{"n_layer": 9, "d_model": 512, "n_head": 4, "n_kv_head": 4, "head_dim": 128, "d_mlp": 2048, "vocab_size": 8192, "activation": "relu", "norm": "layernorm", "norm_place": "pre", "norm_eps": 1e-06, "positions": "learned", "qk_norm": false, "attn_scale": 0.0884, "bias": "all", "tie_embeddings": true, "parallel_block": false, "init": "normal", "init_std_qkv": 0.0156, "init_std_o": 0.0156, "init_std_up": 0.0156, "init_std_down": 0.0, "optimizer": "adam_variant", "lr": 0.000704, "beta1": 0.9, "beta2": 0.99, "weight_decay": 0.51, "lr_head": 0.0051, "grad_clip": 0.5, "warmup_steps": 310, "schedule": "wsd", "decay_fraction": 0.302, "decay_shape": "linear", "final_lr_fraction": 0.05, "batch_tokens": 131072, "seq_len": 2048, "doc_mask": false, "train_tokens": 760700000, "steps": 5804, "dataset": "wikipedia_en"}
Each number is 128 + 32 x the weight over the matrix's rms, rounded and kept within 0 to 255. Layers, rows and columns count from 0. Numbers have three digits each.

# layer 2 MLP down (transposed), 2048x512, rms 0.0268, rows 738-844, columns 64-127
117105255008054229136170130179146085110238070230255112104127088127181064220197110052144013000157166128163208025139121001094050052134166000192183071168077254155057119102143126114109070161187174
097087190171241079144158116128069104102148136179057040102139126096224000069000131066159099068168173074089040096142146107164213146128203079168105100114129143060144110100202084127124169172158127
123136124121133130136128126123133133128131139126120128127136134119135125140121125121127121131128130122120121133130120126126141109128132144135130121136124114132130123131133133119128133125131134
137187082083215163110148139107145150125159067105096116160084104143129175099097104157100092173064194110106096177137144249123119104144195176121087111153126015072072093122212102077144145241113080
157139167170185137119136119135161167112110171127090078145165156115103134118170207128105139118087106120062108117139130105152096140125101125116130147151121140119146160122110144142079159182165118
096127120149147118156142112133112139170144143054114158151124127131091169181122046131133107111039109149072127083130104171105029067135116093066153099119116068091125138117098152155130122082215131
136117126104090135138142135149123101141117155130099125164136124099145147079168095144156128111131121074111137147088127121110111115124120194095083066107196189133166135131137070114110109148116121
131130133124126126128129132131122119131130129127129131129128126127130130129125122123125136123134123133130127126133126127123132128129127128127121127128120123130132124134129122121123125121127135
132133109118124137125121122139128130115118119133123134122118138124126128137123129125132117128135122137139145137144125139122133133139135124128113130137135122127129134125132120133135136118137117
122136136136137120124120135121121122121121133132137121137137137136137133137135134136134137134124133122122136122119123121119121121121133135122120135120134134135135121133135135122135120120135135
104134094100142138146110161139135146069113130134056113141073140089119070083128158137107126172193124055185136103134166138129148117094172136118140155129138123135118143101097109117152144133088125
176139182106162152188118106185059106157126124123177117122148149129100149021171125086111151176092105117126203194136171122134146160167069194082198121121148110120109074102132174093112187074143064
162113122144170129129108155140136146116132103106130131127142123133164127094133141128147115148136134138103153131116131111143138118130101146110149117148147135152120143139126139125133152103155133
145114196172157094071102111143112163165150107159103131129098134072044099067174096164146118100152102105142151197157138105058144071166145128093151172128171087134138192069091087085104083105058121
092135144116229111091150114108140073092056087075140203155140123104089164098150187166149177166123164107134153167133121075148098166123108109142171133105182126129119110177076152157145158076115128
133163120114124175152166171158144118114121122231164103128127155173168086094090202141141210176235255123114127082137064235078101128100147171101112164155044137079048199108138000135150112108108138
070191148176106112141160124129153136064068157138106167145132215084115104167060126126141160117129235021170092152128178089047180124139125089190076128126128072141153132132176052149142116145075075
165116153147112099089109203139165106144117146125115115117119120107029192110151121144105139093139102176124107099128168128110052112137110169128145078133139141111121117163099125117172155136141149
144101154082083140117098138117118150171127073110191080163090114132112135161165128133088158126118093060160105171134069119095183126131127166141187131141119111155071143092118101142136149160122203
178108170156135147106164132116116109142148112134092127133111113114070114064125104097127140150093089140164102182140160102093127117126160117076160145139142166123089126093090131126109082138092155
104032128124180101120084114147157124090108126201115116131150147030094139152140088165098165109152161116141163110162087151153157130098142134127063166144182082121145156123118136110170076158108112
139091126171123101137116089123124151093170171158101066154100154131125107078080091116166129130158079138136152134144161068143198069135134168119123155152097118138100165087120156093059166163130141
172147048163142180123124217153115075142073124142104167126097191194152122165176146159110140069101101154058221137095094122108067089104051082076142157115236070126107125102156142176154091132131144
043114179064130146200087205121089176184201089100151152087170171087139140089053105188107180080143116070189138090143198157141078162093055166133149181110163185128087103135202147162079092151134106
096169174163125157111118207134156118182156194144132101162113132100136136134043136137169164134066103055056179167169132187119107117074074167052131074088109075121110182204116111130152129126128072
129143102147128151149150112114083153063164144092163184147164106119130067106187145060174164147122127070117097101109134129144131128089056118135157123094127237154133181158142153146082116125139130
071153104161165111099126161100102144100097104171099080143118083134175133136099184114129118140154120170169073138154124097136070093122142076122116132126170106154139144102151095102109143097145179
145116133134143116123021112105092113146117132132138124144119132170129118096133080122105156133133132106113146097221111124094122109112144120093137152129151115122087129141097157054139126102097142
138123146128129148172133139164126113125144141125115147156141127075138122085081190142115146155150109114146146126141128144122149108144136125108113127114142193143158124141173089118087128158070186
145124092158164194126096200142117149094129123121167110089155097124100086205149164201040168149210168151099174120113133127158092168120100100187124162096142079123150055226089108057126155115144207
132123126134132135134135122124123137121132130124120123133133132123135122134132123121133135132124134125120136136123128123129137126123132139124136139123118119121128124133129118123128124131134124
179061096126159133062181158121166122072136153090085132113155137182231069104080128161121140131106195135105121123160095134117129174101171130134169164148121132116146151167113106114074132118141113
140129142128141134124138135118111135131129126128125117123125128118132118134135136120131127131145134134131125122124131121132142125123113127130129120134130129119124122126128123118134138123127133
117120160148155164175151152118125127183146136125144192122122137075115104094235175095187088165157114079155182172172094062114117210125165214074108142100120108114111111138140120096140183094111133
104196111151203153123160175097188179046167137112138176119149140120158129068147155074118178158161158093175124181139207126100145140138203095131067168143156152185164121035027114178105110118117170
065137098133080101087090208145157154072060079173116125145125171117171163076165106162090125134138185135054069167117093134108119161101146172182030036159095167121104161155178149156143097211084075
039173108203131144156098139164131105119165096117151189108128138125196120141179101189112092162123162129107099102141070105100096123089039121133126202087109121131165087092215182217148103077120170
122147098146101032083236143144158166089121138083152118138175138141119103013157180118167132208061122168113077113079141106110110085118106136148176087181142116120111147142100147141112151120134171
128116138125141125112137157139121132155115115123117117131135105149118123099141123149119113115119124162133153154129147146101133138118160105137123109109144101132118100094131136141114123122120114
112155129148164156066095134159136174141138081124154090119150166162167146085108162170142090197139174156166119136125090101130030109168185148083132175104111212117115129081089197148100084062063139
162159204167091088124098116160055142119156115218147110120083073077191137122049135169199122052124141104095142089139147079107163154114094073143135122156074074167098084153071189156193188232185098
128133128132127124135130125119117128131128125132128127120131124122129126122127129131130131126121130126130125125122134131121132126132132129126129123130124123122130125132132123127122129130133128
139085162131104089087000168140101157107090117151097142120135124146087158088144054134125127147121132145202136177247122105082163162104124144093106133129153086116127097115105145205178121075127135
091113092081143147129172143087070124153154101183135064137122128131096122087141095139143017162222102096105108139139107155112189185204180126146082105113166128141103138098145142105214139151096218
034191145126162117146171180132082121145102136132101160105163151101196174133143136117135025139121105088114171149117102151212073162183215099087136092123144106189150157115218174161194132092081020
203155221121128106115141132112127052094109139255073085159149123156195109098171145062134150115158130061078086184177112197105145069174090114152042077128192177138149182123153145152127149041098127
046052155146125096141071169138154155063142071091163114150120191140172101085144094073119174177157184147067022180110134136101020173163106175144182130117095234133149126142143111074119115119156115
131132125122129132126124124133133129122134127137123133121120127130125131130139131114125130136123121133114127130128130120124125137125119135138127126140126127131134128138122121121129126120126129
143100160184198120170160178117088099110132110167145073078116156100123069073076147204139092144098152129102138130109102177094148138160111111166109091089111118143152131139100073142139164163121107
097139136121117143134140125148127122128118109124119146120122112116140155121125112146133118128130110120125135131133133136124124136135122142105123127134139141112147120120125125135121102112122118
121187131156127146142080069126133138100155090078134193162086140138121109176157176213138159093112107074108138114132155109131082137144134128094142160098137166116147130141111070152164134097168148
126042179094149162104163061124180126046168142069081194127147076143110096083071157168112159100104135106124042128128134105153114194131164128180112158118181097075176079081095205067142080183064158
122126122124126128121135124117124125132139120137137131123126137128137118131116126137138137123123126129126131131129124129137119136123130114123120127136126120131138118132129130134120134127121116
132131126127128122130121123124130126123126133143132126126124127126123129122127128130130121133123131128126133132127127126124128127127130138129125125127131136134122135131128106125125138132125128
126146167135111142142162141112156141101109158116081097135090119103183184121153054124064170082143149116153125100146120194133159097189159164126127149143153112175128158130084168143102173152119145
139122158100162116148099070132070096121208121114108189121114131134171169120113109158154144079089156026083099137154159151105138111145095138137125080118135112154108092132102169134149159133169144
144150113144157142088170122128120142099111114161102178131122110216114131105164082137095131108053103147169151201088116158136085076088111153116137133099213099116178165086098095158154124127110144
124138107141178089138122225100115120132104127184119118149092183129119028041127179179099206165233231106150180073147059193069086139165160072132063152140081212082097096166142103115058170124115134
125234146123093186145129055130129142076148087107154126182191143041115114118119066099103123194136143060116095118128143243172132071124212139123118175157075118149172152082126075100149027055181030
082116029127132184073105156198126091158158094132182168171110136116121168102170113099137099146074102159051091123142095100071131080048005119158136059106132047116112151173107072100101141093062127
153127127146136124140150120135120120134109107138115132120133125141142137135149106123131139116098146152136138124138123147127092143127119134117124106131124094129143116128099121156100135110154134
159199161164062161189107103119122113187160156082082135107122158102122119132089142081153051101060127146140146148153106136127133116136178147149197070116124146094115154075148147171084117129126082
120159066097116096133095091166125147084055203172113113147144155039114096190173138082127200121103091134115197085157080172101213147080116142118251096099107147152090137125096058113068176145236135
126118141140136134131132137118126119131132136136128125129143125123134123125124129129118129125136137125109120122125123126133137136130125129138131128138125137126123137140118117125120128133128133
146117168156138121173139100152121107166106141128100118112079114111124105125141113156170174088143133170120125165143113082099152115124125093098103072118141114107125122188103072134171145076167114
160105180144137167110119135163086137191137062197122112125135113192127099074084078119109121073096130069106150141151097164127127146195105103145184107086143096101181142138138089160181124207083149
142100154108135118104147147125132141080104139140119113118117141122133094102115161091146147092159134145116131138124118145127148120081117114130119142138135133115129162127165135136125154093128168
169063093120061158148078127141124146092134118092117045131122106147169092219148100122190119108135217127137122167153149050171171135111144124121141127149123133154101099071113146089101166147125083
133065084085185107079173163140095082115165118100187132133096135082132176079202140119102067183164093135120083190147116107091223163113068097138061145099116131162192115096109156099146117083207115
099103092092138085089081121122117155097053132119078101102175085202155139063132157141137055134134074089084108133124078121173151161102109101143092096075131145123110125168171182155122123058124100
098193181118150139137081145112133170079081112156105130101097157113168210132146097149130077147210090082118063082125101188120121040111136151089069091054157042126148124153174137097153185097038194
127130130127130128126127121127123126121127132131127126131129134128127123129127125130128126126133125125130130131129128129126128129128130127128130129126128129124126128124125124125130129129127130
124130125138141129118134139122125129115124128127141114125116132115130127159121129127144135135136123139134141141136133121112138148125133134137115136137133128130123136114119126125129129108130102
246137163142076170149163071123076130165191102158073116107156096139073097084109133112155108107161074097210135236121141076093108118141084125161147112179087160081173094146139152109122136054187104
103141095157177234147146115143172135157149173111152202132125082093157135143122130123103189122095170173158114142146076172097136143139106162151124172101095108109141078143135092096115130105123043
124128136136127135132130136132129130127131123136127129132125123128139130125126126120135126123129125138132127129122130130122128125130135127132131124120131123131132124117129116135124127134127127
128134128131130137129128133131130126134139135125133136124124131126128123128125126132133135129125126129123126133128120132123130135131125131126121126128128124132123126136130132131134125125126115
127120109130108174063153106134118131140131141124152144123152178149116101097158111116144095143104191156109146063119099183128147078121119109139139132155158153124126089181153105175128135075125118
113067112146154162193127145099138174112060155171167144123155160062193184170078117103141000114153108119095101161114164103146130139143095121123093165089122096123131121076080052128103089166185144
093100172109105144130141107130140119110162110124126158134159136124142153154159148084072136123144164103119118123131145139103156128185122104163148106114169127113131153078116141178115121142143164
192075169158196150147066110138049197003132152139075089165185164111158122154117127163084103104130124158134086072138183092226160170104115136138124105126102131113171125146180122026148094129193144
182133177131144165066089150115029123158098114099128130133171145112126109163077136080120147139088179213200161084109127108106125080085115122101156102117132067157097038122134094083171181073119038
247051095059204181190125158131160135070128119148077128118138221164157064103119126220140151140170070190043093213106173073073255144049158208090091167082116096067151168186146141051119121087164196
143135121159079124170127134109126138137138137145153125141147118103133121091126147164138106099120105112115133100127137136124139132146115103132147114134103149155123114135116140130112111121127156
146136135158178181135100152109155071105109127121151110103114102116099146075098089180035099122201163131114117091131194171089178082110138150130107189112131140158071123092154102143103146153066123
113060165156135075102123124103086126091123148149098171140128079159186133135124173129133167132167146138126089107115127150109101182135134171137097109108130057136155125150115160175169165101148150
133171132143101156113123190123151198086090123137119161135125138118137127156149156076165179103148150153072118049162137125123115126155138097116203077123151127089097145078123130171107168186115176
127129133123124140130124136125131118120127127117127137119121130123120126126141131130130118139144131135138125130128135122122132137133128123133124131113137132120114132119123118131123132128120133
065082147245094243207186251125131187150091149141134138098126033019145014171099152189056113129207197163076140077123194101146155031128145203142138151115113183113074205078077127114240219255076180
117087161092212136143131157120082173121085164121131171105167117187159104139167127152161107065187180073088130152096093092179107093074230148140076110162077100095127132212137120158138121087035155
106088150138145170070114121120118124135146137187057100112139126081084117070185167151103109164137221124186200119126119076103116106201155135122112058075068084114134089107167201168125115086141143
121143122136142131142122113125124127111142120144131117140122134110127141122140130155124124120118136112137119134130135116120141124133128122125142142132125129117117125112128125123110120124132134
171142130186088088184091103108089094112117144120103091157132073222073180121148092131255160051024169168116147138116160078122113176121081046072123054151021090050153138021136139154120246095193128
089155198103091044153090119102097133187184105091164163164152161162149134158045164132084113194154077102239082080159087029116182100091105116151045140131106196128127109126130103062133125141075091
127132137126138126126124133125137132130127131135139119127127129119135130127118122129126135124118135125128125117125129133116118125133135129123122135126127117122122135126132129141129130129135122
184119161145118134177168200136053117101071141101163139122183124118191216105138188117121157066189154104092158152206190132191087171164052154132041062063043146103107082243121069138143123087117082
116141133150190122120147140128077161161126095122197192138137109070116114080167180117139106155074007141132124180165152097148186157118100119157161144157126155125071119036063118153117104103146088
116130136112128129138124135122128131125137133130115142125098128130130138151128119117134127121123116126142128142126130117116142137133113112133125125125161140132144130118119128127124114114112133
116142132173127083107133109142163129099144126108169098139173155049074107103177142202132115146117085129173059115125094141148097025174114158170186131127172100153115138122153154141138139128164120
105137118143139129109114143134124126126129114137119138118121139130131133134114115134115134138114148133109115121117125130124133157117126144130123134120128130127121135134126128116136133131114101
151142132137153149093128154102120093129151121145144166180101184100180166126152204179054168087194182228110106137116076161043143160160106115158107124154160069075136154175106099148135105132070124
128059126166135148105084089150062138124103099102175195168131100103135145091105130113155083112161118161079084110151090160051096078128130124132168109099059081133156101126090113179099158161119167
127129135130125135125124130130130128131132119128128126128132127134133127123135123132126129132135123131131116120128136124116121130129128126130130130127135132130136121131124133129124126122125135
158132113167157089129134116158119165165145189165110037107162085135154176148142142177186104079136132132162177077152134150122127092100132117152197096099126085154180160065030133105133125162181123
066158065167228115117137151105115144096185168074146192114130166161115145106106198092163138176150138120121130093120129137136067169123116148129118083116135119108151156064153151116136080082129107
183227139121142133100137099133094082190151225074088165074172154105053147131146120119155157118156071071106054147150139150220110143096087129130168007176119131126131137108115162111165188107156150
077202159073140220082140076105131194121032151068164037110231099182171083067076107116255128194192233120129127151114067034154148115140000145105159174066166171003070043197196165255144255209125197
# layer 2 MLP up, 2048x512, rms 0.0277, rows 739-845, columns 64-127
077111209110178110145151153139076123201160144137105074087148149144200202119075087091166111107145156148215113160126128128047129183138203023162130153160086092097099178164098158120196154134069107
127127124122120127132145113122123107119115136118116133138117107136139148137140114122125120124136129126119125121133130124124136130128122109108134133126147125126138133137125118129130113129143121
074142130092171196160171128178110092180092146128079145132107180143146138087145013023128135117108112165138143131149165185130197134146133113135143205151245090104115112138062108111107133111143149
106140140094132086219131109123119110148148145089157092172110101154173143127156105052132139062159098068110136080136134133080187150134154041083111125130103117157131073084128111137123131168104165
148107109097151136160144129115111135132142155096156140145104112145177119191105123157095170159155170150182197119158116111110140196134083130073161098151177132114136179174179145122109134136119036
139131112099067130090194040127059101139140149107068128064142105096093116131173110092127137139184133064131074135110144097105169140162141126054131148122174141111150110152158125150181149137121128
122127145113108130127137113136131131143130134132109126131124137127124137146136115122129136127125126115127123122119125128125140130155120137120127125136137123115139132128123132134126116129133123
140129135112109123125132122136134116135119147141132128131118112118124148130133101127125130119117132127139133129108135138122133125135147121129128139126146139117133131127121119101130103129121135
151146123123135113131143116138111127127135128124117115127133118117127133126125113126121140128117135125144123123114142124127131123134135116125133135126129132127137117142130142129128131117125124
135118101122127148172128101152135139145210114122118134126105101153178132121200129079132128141108143130090152078114160098186107119145089149072141144136165099107123165172123177084155128130138118
171084148149098137125156126189139156077125143150064087132151158124124088088129081072174099177063070164203079155146150161163091139155143143149141158104138126131140091158079138101114089106145070
134123143105089141107163109109112129135140135103080147164136131113149130158142088125114117112147128100147135157108131131130153129164136104118133115131164088091164142142100146088134124102141100
066121130012145113120158074089085119186132186102113092081154047067085181219169124132103104150192162112090194188104137165121104120125086088100144111125123115139137117106124114116139145130124088
035231103079116084164156140160105102073133134152064148085117153134174165153065162099084122095191173170154133124104093105172072164151102111112109164136158137097153073068121100116170111138139119
046206143034112088167157130141111100091135142145084145107117201165125160212169134043102160140145126180189110192112065088134112127138176120147152156141106117134133113097071146139121042156193101
111134110092042147092145125112139074113112187100104144120111080098097181120078143129145202120187194118082160122063183129142151055143114114119125068084099145097194078125103118134245123101236130
166174107144136135199137106109099142128102130171117133150090094140195132125083141069128144111139095059181163150144092168100135137130128119121174163099125151153115140098165078145147122117094087
119150108095217131096148085090110063107069173170099107085135079114130097082087167107104133157133157111122210239126126105081090113109171175089123143122164112149185093122165108124157121115183148
133139100107165111099177141127129134156149115179117117100151147057142165121094080128087156142063179151100144114154128161162126203148121126113115137145140134111124110161148081133146126140135144
105241142084120140129131114192093162189137128127137109124102171134150169151114117078103111100150147142162149137125107119096096131182171076116127135129163105122150115164092165033163179083091108
108211122100116151126126170214152133202108144110136152126109113069183148127120122123123198134168155114151132139135120149066096139178107155123136185142187145161147139214126169112147085119122160
090139157087165146177153110082127145184113163128072141134115070133121255165173129113094156050165157076114151142067130130156132090187165072092073117174141068097131145129152116153077053096140114
164076093111128127159173060150136089099113141123129184140139151041092163207161114124068072114148117076176147170123116167117165177197135048115203138130190060102089100145083051119121152161127148
085170127057121078136153130145108161124083105129024056089186123106097119191128161090143195176108135102206151222118110067079106158130129106083074145169118106118173092083060173109143066160189157
124186108124102167159166092105100118159113138151122060102130077094122194151140110160077133162186204049103179173130114162138132171179137121196111107152131164129129142136101138111067124069124100
113096077172112142183128158106049102154083109095154123145120134109117121172079156123100142130171108070118119255156185062008104075168138067111074095170122092140182151132130122069093137136082085
081098163136060103093165054142049073188094133086064160101112068126121181177165088107114074113134130168155120160120116109114116077106186112072108110101142125143185125119134163110088126078142101
090143160078112127098133108134090110116177128132111139133094114079108141156174090096081111083168129111097077187112120134181128104123093123079177100129168063140129136102170130072113138126131104
156124151111126109072125098127072081108125102134159134127191093088038172150173108101124140122158078184120118141154187084125076138137175066154154103091145066167172112164053063082128103099150109
124133126128126120129141125113127118127132127135127132132125128125124151130132104116123142128132141126135127145124121137112116132128132110148133128132152129124132140135124134123124121133124114
063078152106129104127140082131069125098106102150115159136125130049096113189102053116145107108116119173155088121124090175135145150088105114161150074149133053133108107137144155172172075196132156
131125142131119134123141119156112123125114128129119132129138124129128137130125110125129124111124134129140126136121129129123134137132137111119117144143147120122147117128129134114118135118139111
079171143121087127133212179171156157133093113183099160129144174133154106212159072145067182157142100127160105175135088190054161105134159135120146155128128101077118166171070058080112077157126139
101182097162119168120144166142157205172177154103102139122137201124177203229092132072146199193132072102171160147103117067055099184173054136061079086156163112130216137224078098122240101109069121
151107185124153118147164135089088140174201120164118068121137119150156081115118032107089148062172155120177074149174117153239091150116143138152188111164132083126208050115138077077205199100145176
138097179173118114092163044178130121207153191159090068064127191137155121112157075142131115103060111140067084114136138118087055132146091138114193172146216135135215108106052155071097222095164094
141135088018088116129151157128126056103210173168043117072073093146141180205124118092083202121104115087174142095071093189154107078134113145166123199163184159072167174135114140118160049124143082
121142126114121121125146114152106136131142151134101117118123117117174134141122116124148132139171133086155137164140151128121121119145140111105138131140148141113173123147112116135136093144146128
086208168140120114043121075132096129243196133099081096149149132090100179194130102165076228135100185198216125165115086145095089103147147137173216213122086116132229147118135137095160129109204097
121108215074140077120185103141144144185101152152154200096103105124135138134173054105109081181125096111122045188105131165074171097105149144090176142070142143125184155177105080115126094116211133
124140103125125136120153127127117137129140133137122115125107142113127118130125114114124142117128126124131127126128124133118126152127134139113120125135132119120127126144135120110138131125125131
129094124055070132127141083130000088167180136092101103146105093116149225157116087071103104144195102099193153112140155180160103152147163072086141118162203085131152134145166155113159081106125086
117115161146065100180114113154144149098111135068129174124162000128116122173144125062158200087105127078101144170155141131150082118181064127149238158140101117133142103132163100145141107109162096
115169165126052135114150164128131115151135137141146048172119154092150108150069056172130125078137113121107111119110186138090102106142186123126090114154139121083179193145149115107209090165109134
150167137154131118231139151095134095156128156102125150081110129172101157161123128059135180071121089101117073165130116075117139141134092105215100102188182105148128122114132127059102124097156093
072163174144165114166149020177069191166034137149095133190093137153130150242149108098123177175115197191100079200112054185112142103156124059095092150174102016172131111126134173074066150151193179
128137130116110136138149113126109126131129139121128131122122115115123149129125115120125123120126119115136132125119139150136143136133119104122145124133127115125150138125124124129129116127144126
145126150117151141070162145078061122174163169178027059093119121138141112174109106105073164122084141140134144149082103140165125155123140099108095125160169144101182128149129143156107175093113044
123128122112111122118163113140126153129126134124138118147118122122116141131146088113128151120149128118111112126107127151118121132158120104115152143138146096114145118148113123106131121124144123
100165185168086110172146116089105113148113143103137169097096107106148088135118103124188059133118098146140107106121152153127079160161101130099186104168161023110150087220097152149146084116186061
172124116146115126177146133177147155148093184133103154109105000080103184104119135122122162135180193128118088112090163113124129144213135088117154113100150151125131155063128146081128081072128114
127131127118118109131148127124130119132116131120137128146109131125138151145126124112109141132151127124149122128130130138132123124152123126130126136135139153129139124117132127122123115117141129
137136133122119143127140132135119123135124119131122132129125126119132129128142107121116133115128130117142138114110140127128135133142130117128147132134138141110141121130129127133149136136141113
059098104147140091096138102136088218123113141085065115143155129130090110166080134123145060177114101091197096105137116104144090134151140086111110099142126116093171102155063182190101122172175101
104119102088076161137129061145111062164155122099128171102102118131070179207137097176165153046153078031112139089105167137170175091164090134083184155117129147100121154149065142127148103103118114
147125141149114107139162102139109132203091154112113128121112124132161190146181056092105184128093129145116178120131113188121085139179101101088116121147188098131144152169099120149120130126181111
061169112110059096058161076138070129204062115077106145168140104063097155241169123179104144169101141171196141131135094166118045101118112132076217201169125094150190124114171101126144175160104101
098082185100064072149167091135103205140069158136111104128118126133162089162084095089135106185109098155135076151102117156116173140123185144105217074146167019077102109089105172107162183108138157
081255078102135070113156120083093083134063140113066062135179171124178094115132114073135096160140118103130110122154137147198111111136073122069100179185148086089119105191081115100085061182104138
117138130122124155144149114131120128158135131125093122121128105099119146130126106106127132109135123121125125136110130137116147108136139099130130144137153110129129124139111118119121131116136104
119152168017121043112114078151120150119180154064131113150122117120113148179168089066125123091155121101118132150112200177085134144110123106098148151160116114085140088057149149111132117184156169
085136213145117116189125149117108082147125129167102100134117110095117220155181124162065135083123186124207128167130203117098090124178169069067071116139146083112156160063151118083117115141077129
143139117121124131127135120139121139149128139138114134122123123137143144137119126129124144133142131123138138142125137136127136129128119131115121118146135121112140132132127127142123121114140124
141135167079067120109146122141133136123117162159141134175094143135086161201101079122133181068157134173141102170151092105098121069124155144144150152085110068081127114146095115068124053119187109
088115115117164109069138057131087027065171115086133092096135172073163136151224070197060134075118153102184168119149119150161110167221132094128176167138208103134145117173088158216142113100141071
091177134100133143179122108126097131177159179113134119128126114139145202162156120166177148151109122133199181095170086155130126107167118118120151154144122100118146150105111168114123054191125103
113156088136160119118166098142088141163170147174111120132149124121052178149182126082080171113164079162151147115111085178108123107112066120115185119132127097107141120129087134095099094154192128
134144130068090033168139108130084193140118160085139162122077117133113187180120116117154106008178133160134137172115176191157193113173171069102110087091108049132083195083174129039123116133127110
109147161076096080056138034129055135236078177139159054125129095151055080109093171043158091122156101081132151120146166158049142092103125108122245104186228123129172119143089140089049052139146067
109135183083184049100158160061138115216053151138089128154100099140172170110111118060062100092112093194141052116082118144150182093183119114072150102101140127133179099073095107037147185137130161
120144134119131129125139118137131117126134125121122125133133132131129136130139116130138133124136127117124126129114130123127122142134123112120134120125150123125138127127120133129131112127119114
146131122135122126137138121128132145155143134124107124139118125120132144128146112127127141129131122127145109129113131118104130138131120133124138117146139130120145117136123116117132113136149121
124143074075109082189147099140161117163151125208129123143117134139084122115085143073127039197112131128181116110110125144104094113133148096118107166138165193168095060111175076140111174137106071
124177158136091027144135118148044104109151139113052139114112169168102107151139115134162153107093071140136062067169062147150103132130147151110081134125130053116125124113070216122222073127160141
120143148106121113121130125126119131134130150128126112118121125122143113142122109121124132129141123116136126136115126142126139139127126109134118110147142124124142128111131136114128109125145116
131147140119106126128137116130124125130130130125108124129138116120120131152135116137120131114123130123123137123130129134130128143147131130121137128128134129126139138127123135150132125135141118
076113102058121111127133105073122095117126185121157126155092115133167097180147077111121106152059113157150136112149111188142156167149161123118156170105113136124090092093087148091091081209117096
151159057074002090164126155110086077140191156116124172119111167150122143203154126041136158092243095096172255197146136063070136197094128136135105153145141053136103158055059181040180119120110121
133096112141112119131152104090142108149074130109113088136145146141151112095188068148136115110118123122128130149079136121095111142123109153133187174104143093128155175117190172152120117076119074
099150145132061189125167149126091153160143117143073166136142138000083191115150079089101159164159133247163076102141103175125040126135111128147091175139123178113147113172076156081103111145174134
171178100093120090132141141142130095112065161152138177109129127149115170169133149146066221177121120157098183127063118134081166059187206167106179065138140142130119108162108064000173138077154085
000124148059061089185158116177080124088122148126137155139076112134066244125143036133070074145116076147157112159160093135183138117167161112142096090141180071143116106190222101105113053166165143
096146148122104126125159099148135133134109136120118130114127138134134132147115101088142103107147121118155114136137150155159126130176126112123138144162143127087164133116092128135135103118160097
097132104147128135167127097127085122140081138100110156119107118136133160190139140069155137061115158077177113173096109088155190153160102117060083087160138097129116178151162163159198205175108133
140164152151096163142150133124110097141125147197102090167155142047140074151123110102170139063130122075131143173127104159079140083132146141175114137110099122132142137117115088063116147211143107
138180102080055137145132070107067109194084137137130010133138117148151097189157108097107142105140179106112155083093098212113161205081124068075078086123096121104118059118158095143115169179147158
125149131115116132112140118137119126127133139130141129144122133097123163137123117112115132120136140109154127135118122133135119127136126112132112121153144136130139131141120146117131115119149104
075130099185087127126164114114000184085138185096117169131115117113131181174139008112152101161167023073223109115140117163153140128198123147136104187176197105115166185248189193104186064109079139
157092102049116139095148051097103128162116158139118094121111115156145091100163110115200098120143143162211055043116179153126083124104123120115188136124240153144132099166081122130139111147066108
066096158077114093104140118165085164212145104089080156094107140113033100091116132139118172131086072078169087071145142140178139171201080134155154107119119173144123101129128087183131082099146180
133124136101128149117141119119110140136121138132105134113123109109124144131134112141131126152142134138148121126131132137106144139138117111143149146142147130104169138138140124138122092154142111
082146110087048109105172029159081078116167164129159134086112145099051123157091092128170100101183144138127209117120130143133167125119101112050122176144183098137210086033127144151216116126155109
119180095118037180194142074061103098032092144112092148066108114080187068188069120066165114194144140127166194228159182147112181115189107058095088031131127131128130106104136160086203176176175126
124145130130132116131149122136138135137130126132128126128123124135128125139121123136143127110119133113129136128110134131116126132150137110131130119136142129122134130143113128121122125147131114
079090197144081090195190098117111128133126113116081164066112104141068153224129025071125117118103078091188078182145075115087193095157183091139141152129121085117155116154104102104050084070155102
093190158029128058214139132136111121099121137138162120134109123144146174153042126112162095063162149131186157138100147122100162081176141075114158110130173125146134215084115079047138079163116053
128130134114130117130159112125101141132136144135127115118109120126129170117130120132098122140147132124118140133123139144114140131139095116114120117114138108103144141118135145109123126144142112
100116163074093130139121112128135144167195113135140145149109044062072200149118128110113130082156091068138143128119114103113130097138150031097206111135136102107105145134123091093142146156164067
111147119126141123136147105115114125129136143124109141143144130115119131142125109140130134125137131130142132141112111140123126130143121143122116145130139123127150107110115129116137117133136112
057152100153155129163145062125100123121127120116142070099144122137150117146151050117164081189161141095117089133090130125183118171140065135109198171133138134125182116128078135073111147166177156
089204098094075102137146089138086195117136092213106044108114186139138112182117066130138154145142141207111106129134114159095212126140090120098088131136170089123105129074120165106074189165161168
127136132120127127126142114116129142121118135135106125130135108116127137131112122109117147119120114125125132124129125140122130137137118118114125122119139128127130132139105116125125127130144115
176158161108105157084167119117086063102224149178072124178168125066141119113112115086147114059103092155178172163100165088163073139135164152116127129132200184142160123122088152084142140069183104
112146114136140136091141085088094144167173117131115112158139103142025147098193099097136117114114070135172093048146083173081189152148091122133122209087121100101143165121084105131102150129173170
138170079118126160151150095144133099188059149089180125103104110094110191099033125148093148185122022131150121120154131102157205092183182112044151052153205142119132107142194109091091156080133162
095223117144011093182190155080082039134072185176121193142115169091071101223041088069169117163153165200201158140093125174092135049150123102092081103189123049106138073162117140171225161202234043
060116155097088135126162053164000144176136157131084062154124160180056144218113104150119094135125134187220106169160122107190145108151149037054113071153182080169130121160177136149168169103156179